From a checkpoint of a small transformer trained on Wikipedia.
Architecture: biases, tied embeddings.
Training: a variant of Muon for these matrices, 9511 steps.
Each number is 500 + 50 x the weight over its row's rms, rounded and kept within 0 to 999. Layers, rows and columns count from 0. Numbers have three digits each. The size before them is the row's rms in percent of the matrix's.

# down: layer 8 MLP down (transposed), 2304x576, rms 0.0442, rows 50-91, columns 360-431
# up: layer 8 MLP up, 2304x576, rms 0.0879, rows 51-92, columns 360-431
down50 098:538506471484484447533573455408408480534490522472504469492527508527545455572458502445412516411583450508498557408579494534509576500562472502548517451437585499495556459570516482496472440546517492483500514574512445449475
up51 092:555491433533427661555450441496513508406496388604501612532568531523360535526506561520583485502374534503508512550497528506498547475541573566407507489532514491521550559450590520528553458441437576411527486542424469497494
down51 095:451440449513509481520500479503577550512426508480495514418408460505479495523502451516397446530530459505563469514402534421415370434521510508591552508536556395504514555483468527511464517483472518421525519544516493465569
up52 110:464483472514533562442530528534439501567495593463529381610495499498427507428465513491417572401524460546438570420602500500574456488538422514535444419522435586513543613545665532576486506491459475492430491519417474450473
down52 111:467417452514461541461467530490407560392508518463511427458348543490517619442448567553526395544517512471398508550557366481479451450564410539492508433485457454459521541488554465572469531580522450404369460491554585589457
up53 101:458553561572442474458549477541420501514573544463434515519569516429500513510498520513587646575466509545495465560473548486463425534455450500449565454576574494567478558492532524454517545425419526517534493567554500509492
down53 101:517551577489448484470505573399453403505422404389479508393452459461448508522458528420544485493507512494580492440510545621497571501547532558547431470411568483559482521523488456567420525568515521567526570575473451530481
up54 097:532480527533580533497485524533497426545473437415491404415552547465593484507474482564437492427516508470467452443478570526508598469578495447456517508498419519468527552565491475584479510523542628389640439449519399520539
down54 102:494494477443505538545544466550515559549412579549561417503401467453532453458488490434527453453479469531596484520559500527508565537458569650496558578467501489451410506450473542555362558453424557531519466485489494529517
up55 102:524492515526472576576457593495498538460556521495469409482521539462564593372517496462470564533571434492546520566505568516481558476518556530534472456576528553457492529528514472495522456536491522451515462549457381534565
down55 100:577541468486608426462586455475556523472521510444522528403421484592502484495527490461441496516538560452392500477560534568394508457529493536487563538562525436535408522511367530556465574490536540479500446528550477429470
up56 103:456468569490469456474466420523501465592550478551462463451562418564502549551431501506498491428552480446512478535488434558485525550539499528524480518483472422551464444489545625511530421592463478444493531353483519582542
down56 108:539373452518480471472497513506472524387416562522513561461544503455568576555498500471517449439522550482603417501550545485598527553512462576523535476502469566527474428489424424436451524428472453537542443522472372563471
up57 104:462456474515509415597523407525521465532477499545507464513508458518452534462525535585493565562588507464475480516515515495577553529467483486453479561493496570487567419511400518536382567492422515514517419510426608553501
down57 106:505526483462500517460541507548542449474574514488460515508442466564636543405373493580432541478567540604480487532386574577425460437416531473515471401485475444412515499442485458521472450509455405564506502511496501535553
up58 107:474547481408531514587468618603489494466562416509512353505579482454543480455511502455489500403479588474556395594528589505527548557474511527501464534452505448517420482454491526469447550560524509558550540517435489474592
down58 107:579515493541466448462338578465461529490489513465449556469560481562520507522492511505554555460522550453534562412564496528528542459497530503531484513506547506507464539442546432485593467554573474496463560513512470528478
up59 098:470542489449412569537556543569424461546532485520489585463589455497486493464411574541541563536547448479600401542523463526491506514490446570450489507453479483489563472519457455578540468598499513455531483540471512527544
down59 099:430508449524511462452504499540497451396525612454455551438514519497576479546474516541473457517411385494546506534421554531466405442495404596437542471437563572486504511482453471500466479578572642403534419520526458518488
up60 105:535472500468566552542504473525534516462472550494413492509497496447444512538642502511518574556503523464422393498408499569523495514453527483487512505561526476403488462563556431472440573498496482545503549506533557541511
down60 115:421547452543507559452504530392513627439499452541525440509541526583488495602531471558513519486544409497463485423439432509433494509458518509500550564542548575478464527456515562548346515460449502446524480580418446478498
up61 101:503484584390490490586477490434504550535463483489455416527586537511513450546517439453546498404536446476498529472512440425454512485519497499571390558553464497453443610504392504618592423461466503428375528556509543470687
down61 105:505503432524510568450478505501440568494496505484501569517485482590529482507443412490535578424454533525548432452491441511451474492450464526495455357559507534654552515467471525545486423524419457463586503577518475597465
up62 091:387461605548564533468494488483503584436509508475468506448440468534504602454538520568498495390501385526479442515530536648427533595471518475413445541452498457423450466532496556577463505482498563585510555519578369480544
down62 098:442522459447564507510503583498552505554484487468420423451454453476525454552487490523450500556474544540568531481541441454427481453524428524503460562560537454482629445409447460563475482476420516486421454412501498459455
up63 107:372570527490434490551491589468436567480456466538500537436516551488453416503538507511568497474585511552492472437527524501536452520489470485538545538546543486500465518403503493505497427593483521499470658541478531544516
down63 110:530430475505547563561474459412535507508487493468516646464508519477412471475467600549464480567424460512477540391512483511567599531564425485458507546510504620442519531412500446554473566360469567419452492528514435398506
up64 101:388475435460493460444516414578530424450494482566564429511551448494491450442452476494501419553479523576500484408536565461504463513520460487484503521469415512504539518520522534549556409478450561528566442461431407481454
down64 101:426470423481543458475531540401480374514502406538529567411567541506495548498480481507451477471491552540620498483490600481553517450492588510512570514485534463562615448470469440504490486560410509410582521495462612491434
up65 101:433535526551491529503473477435536518430548502404576486539445527522455544470488596507448462576484480544460438413415564465504555468480431536552468477482547433526519470505437450605524498539454433525519573518577516484483
down65 103:585535426442537549495539459520424446592473527474525489474500509566501538495483434491518563491470523491549552429533480509473509448487483437568529498435608489460542529507457511489527497510430509508619430488424574480551
up66 087:548486522578485507498457464459527553511496506567430531472505516473458522520429588516463516496532549494528530582593524517551452500483478521490549501538480479443447553484573510475499467586529513488516514492589536565467
down66 091:496502414428471437461605509451478508432541498483472441530483433498531542424481496524542503491504462427514409504502509502426508459605546502544461437500611506516437509424442456518444454504503498554463405555544466485468
up67 090:480502462527466572522572467475418522505549469489492559495491582534472478497543551489498534454477500534549375496473475567509504464523531419458468556403583559373550500521571546430419567475487494485575570492490657514450
down67 085:437454507467470455464487565557566405459504424531422521489545464431545506501524524485498468447562500554501591501460475575459471441533420551518560509512487540593409532449433416570491451550504504545557574530570493499488
up68 099:410490468533476599447488436539509587492455527472484581512453500527464439539494476510456438511549514457399498493466438562400457496558489460494498509541410524481548509533497463548451451488489494449451551423436443488481
down68 095:467482468535508448514480421487545558442410435529483505463518475502509523519513482524556451367608509619539391563572437610537533509478525518490499504529517494578474503474493523543502461472630500363470556459565431422490
up69 099:414591518511495618503494547450483453507525503542504524489488483499439516485465481582574510484522462597520543469455479457401406472421566426526472573491457592404496482514423453490549487549451526479455462480523563494456
down69 100:410450498443524485391417569610490549466583550431526598512499591416532424438497557521479494465530474555505499477387473567531484472439480578539513514524484387565449433529549492489512438444530505551520452457492542469472
up70 103:490435552481491459469564528490533437495384486511526563552533491493511509426460485597481469601531487454447400548526618508534447518571532502518494442531533547428454497469432475522519575434509519515460513479428470534514
down70 105:499548447535582402542494550549484519421378577501539425416552460549405538485553522459478496518502502548565541517509407545402477443483520466468590485542490507497521371511472556541586493505570574485532494550492542534518
up71 100:488492560421492520458510545458442391539484418562458432526429521501426479573542480408331436445494530469416528496503519580531452503506444486491482565520479535463566530507470496497508458521593435492559567501454556472478
down71 103:507400466568514559491502494459597468505529496407450501433469462483438543375490490561631529430541509487593606504518446512507504527538599481573559465482519528484405597490515531527652558483421562530610510547543434492482
up72 104:577576538507492466536526526514496420433472444551571460556547455522501452596499397516556477584547475523474489559513525554529574501445540412548456601514423537395497527587522491417527526491439444610559500494330543498431
down72 102:479473506525487449409533511412592474477365467613521569472472491512564476588536586452470553521512407524450483531508484435496477498482500513463478507497615416452487453404521427459479509424519458476509629518544537475503
up73 104:444488384547481478548455541459517529492477504466438534574478462420522420578501497524557609539476416482467555443464479485473553517537470486487543583430478378497472580575530426473489474407440478471501477488474419380535
down73 100:532479536492425448541467542500496527475452510496523573434502544515458443485416414422451420510580455447438467379473379574509463478502541426547497495431455542522535531457500450473464523498517559492505562452537412528470
up74 099:492588553620516454462455472496431566495483373526476558555503514513548427480465544486528395493483563457385455554515551537516433544453505509463473495539514391437465485488465434560461517514477521478471469487564459526552
down74 103:517544453545541475356452434556574454478607540391476459512478536402447516523496427548598524444510527576481440420458495544493483541463482533473500546494593494484458532487418552527441512522494501472461542487504559451391
up75 100:566545473537407508462619551348536523490494551545545549644545575562485499478498508440487475517527523555575492550546538494512588494538452540495447447470526470425524511413634497513495493599497502556480564554459561484515
down75 101:545457465517504474527374551435523434495411557540494494476429532461493521554492513493486408495430457434512639437516478420448448512491560492453530567512528566471559544493507580497553442437548415459427465481518541434496
up76 104:490617456472483583525460476467357526504482571375509424520558496523571540478563498502461554460503551579370517515456514426487381536561401589483486396444503556412400521477477502525427500457424483465494570528530509524518
down76 103:387539410507593491475522530489584458462445409610480542491439524582483473429534510464605521504474498450543515526430519330542532468488471475531448602594438485501488507581403512470520433478432381468553508428433489525506
up77 102:502534514518506524438401469489579525494542556482550467568547502464544450489431481482526429521484531421441459558576481500495527496353425454532494465509419488550488538499643551478509587543548485559595461539564430429453
down77 103:507520528584513472555507506456394411497615504511496436548476496531510498459495519547550409458533540442548514545464421551504500504388550463503498432494498471479448466452509483437517539461517493531489446480513405520605
up78 083:551606563443519551523475453428456380536530559431450645436533425505517387479459467502586529515461553428436490518523507461462472530486432481479465573481439544550470470552438517484465475526470465544454567512510506514343
down78 078:545503526530530399467505569506513520435489496529549446514446526565417514484539568586463515437522419627488476508544444478465552542502516577562454582525569539457512565533461508527429514522513524438542475415506553360569
up79 106:464535482497454578513437481566557533525523521468555547517519515494458440449451555556480501485542487520516573517660532486446580497526545455516609441463456500423671477470455457395554498485438495447494495385504546449505
down79 116:457542567459434414498571490544497487409540484496549544471555505452497418513488471487549579466505576568424496519535544606544499506439602547509478437443493581549477553430514422527557491599457432544471476509445480613544
up80 091:541450477483518591431417542542529443406539527597539474514496530551472503580521559482539538498485539539505409489497511549455517587500474545493491485511431538512437506527542524537518484543568519517431493536542508443536
down80 090:520518442493433557483449558473471484467545469567452513464464556476473522412452542527564536483474503422527474466528483447485573562542529531459500527499513514600506436498550658466493486485480445474546579476404534555528
up81 102:453552519624535513523528477449477510563506524447415463565463523497500549593608371436504556458487428484507452537526572510467472523468547432464495482462521500565443516545446502570513545457469500531500534503497462440403
down81 098:560458508548573464375360492534547464429427542459432436529509514480569461610582490436472432513502469451555390503459556462420488451417478461499470494399404442492517517593575506455480562436446453522543446494469460563465
up82 098:536552463470472570452433465528436489549448457496495439585508465498532529513522416563534557440455547476454498480439505542536481555534670488509570589459498459595490581509519589538476427480538487447489512535503562336525
down82 100:489557476411536434508500450479590532525509526425441517442455456488478534502442568443556588520542516547472469517451435497436527478442549489513399524521507477494636531526506491463445529488478508417408541492501482520448
up83 099:531483477465445510570553479457559459367538425519435591463434425507468507465468450577500467447460468537572535520516520424475498440498490473538472459529499532535585468476505504508550548480526533511478473520532537552467
down83 096:499494515479432465487511545503480432518504470438557450484643510510507474506604406544536525482550465464512441537543483460415540484573458552526487474578492523479383507504493566517475410374437468464460556501566440514468
up84 099:522473557470578491573500542461452446443569400460639474549513532568420514492588442508530452455521479508562503526426524477477519454501507398448375479503494515551520457607513495480511486570595528483462447440525445479450
down84 099:404556453420532444360565582582498434507522622595550472516438509441472552537429472506496518494509531498462473538449530480444488416539382507533483513518513560436470497474499460567471426504526531539408552529503500523535
up85 099:440472525520472400531532574422471403429429451506560526610492518525468550490425462403466511488510514447496495427586456536433458463548422478575566419514545520482494625520418445457429533497512471523413578466587540467475
down85 103:526478507477523478507458533553540527417431494560539449632448474502537530491461530511462471565405468513515482506521524457502508435445426509492461486471561542425454539568463512524407411455429511488502456520515415481496
up86 102:449430545537488509491502419442507446479475455524496534510439562538441545464461506560407446538472503579533556494449492506500520466463409433561550523506499470521442460507443404477438522457508534602589478457467553496641
down86 102:528535490475517491454413478596475427483487497526483431428419552533587500552511504405599479522441495497566535449485501575468527483478462536548433572527464496507478483478549468560456449460447505507516457548525552533502
up87 106:523467472563564485421444611432547531496445529495430594566523490453504377430455550552582478609456407493459524512429553495391481508535574608562539503448472534531526549413472484531483488445561504504519472435524581523441
down87 112:443484443504540619584517641508408433571498555494495537481482489558432489442478497513491468416382501462497453511462583510522535466534456481533517509532538477547522554471570606486416492525452519449641499595497405450461
up88 097:458516592440495463482403511495472540490527535515541521507521485503501492600555456527503475448497433414525501435487544614618454470565545488449493518478508529518549571483562587555428483460440481566563530491423507542554
down88 095:453473542477462448507488592472581484449667510483562520444438479596470406522520482566501547457552473442549497512503516500428568490464522525444471487558517610528509441511518468511478413527477488530467520613433482555501
up89 100:523455531538443435534526476499545541481437439511474563495502508491504467510500416430406482490516478437506391511503436470527385502504434501504568480431512513543452527403491550532435471438449516603605487451520445506472
down89 100:485556503523431475513499628453457500425448392528495569476524497472500451499418510481475456568495558487504573516523482481492572508423477475528488477556519471516546532462442453450472646422548538570467468567572452431464
up90 101:505506530484448531446451445502436454460441426587474575530588480449462415505463573394565441482457430388555478485436501529473456458518409532472551475514536565506561477490460565433438484466456456572460419527444549525443
down90 103:433606493496466423527519565504494493511416424555505555509460444424519611551505543554378490415512507459450514522488417539520499533487472600424519491573552534497503469504499497596473522431401414499565470500435379472519
up91 102:462474573510502507502414564428489474469464498495478541540524483470351489528399389534480362530517567525527554615509395586508450546511525500591528526451547494420538503421452641588501423555513524576412461557508491471430
down91 102:547511528526533437525484453472447525486526490491497477486529520506604427431418505439502543497565490526525477560524520542536521472445499396447474508511527454515464501504560552453507487506565537541519537463479522503608
up92 102:530469536442450486488538515455472498414513507544418434554582471524530486510539493467540481500557649534612531434509460553469414618505469478527424446554559452459443502431506420523529421489491523502522507484415421563581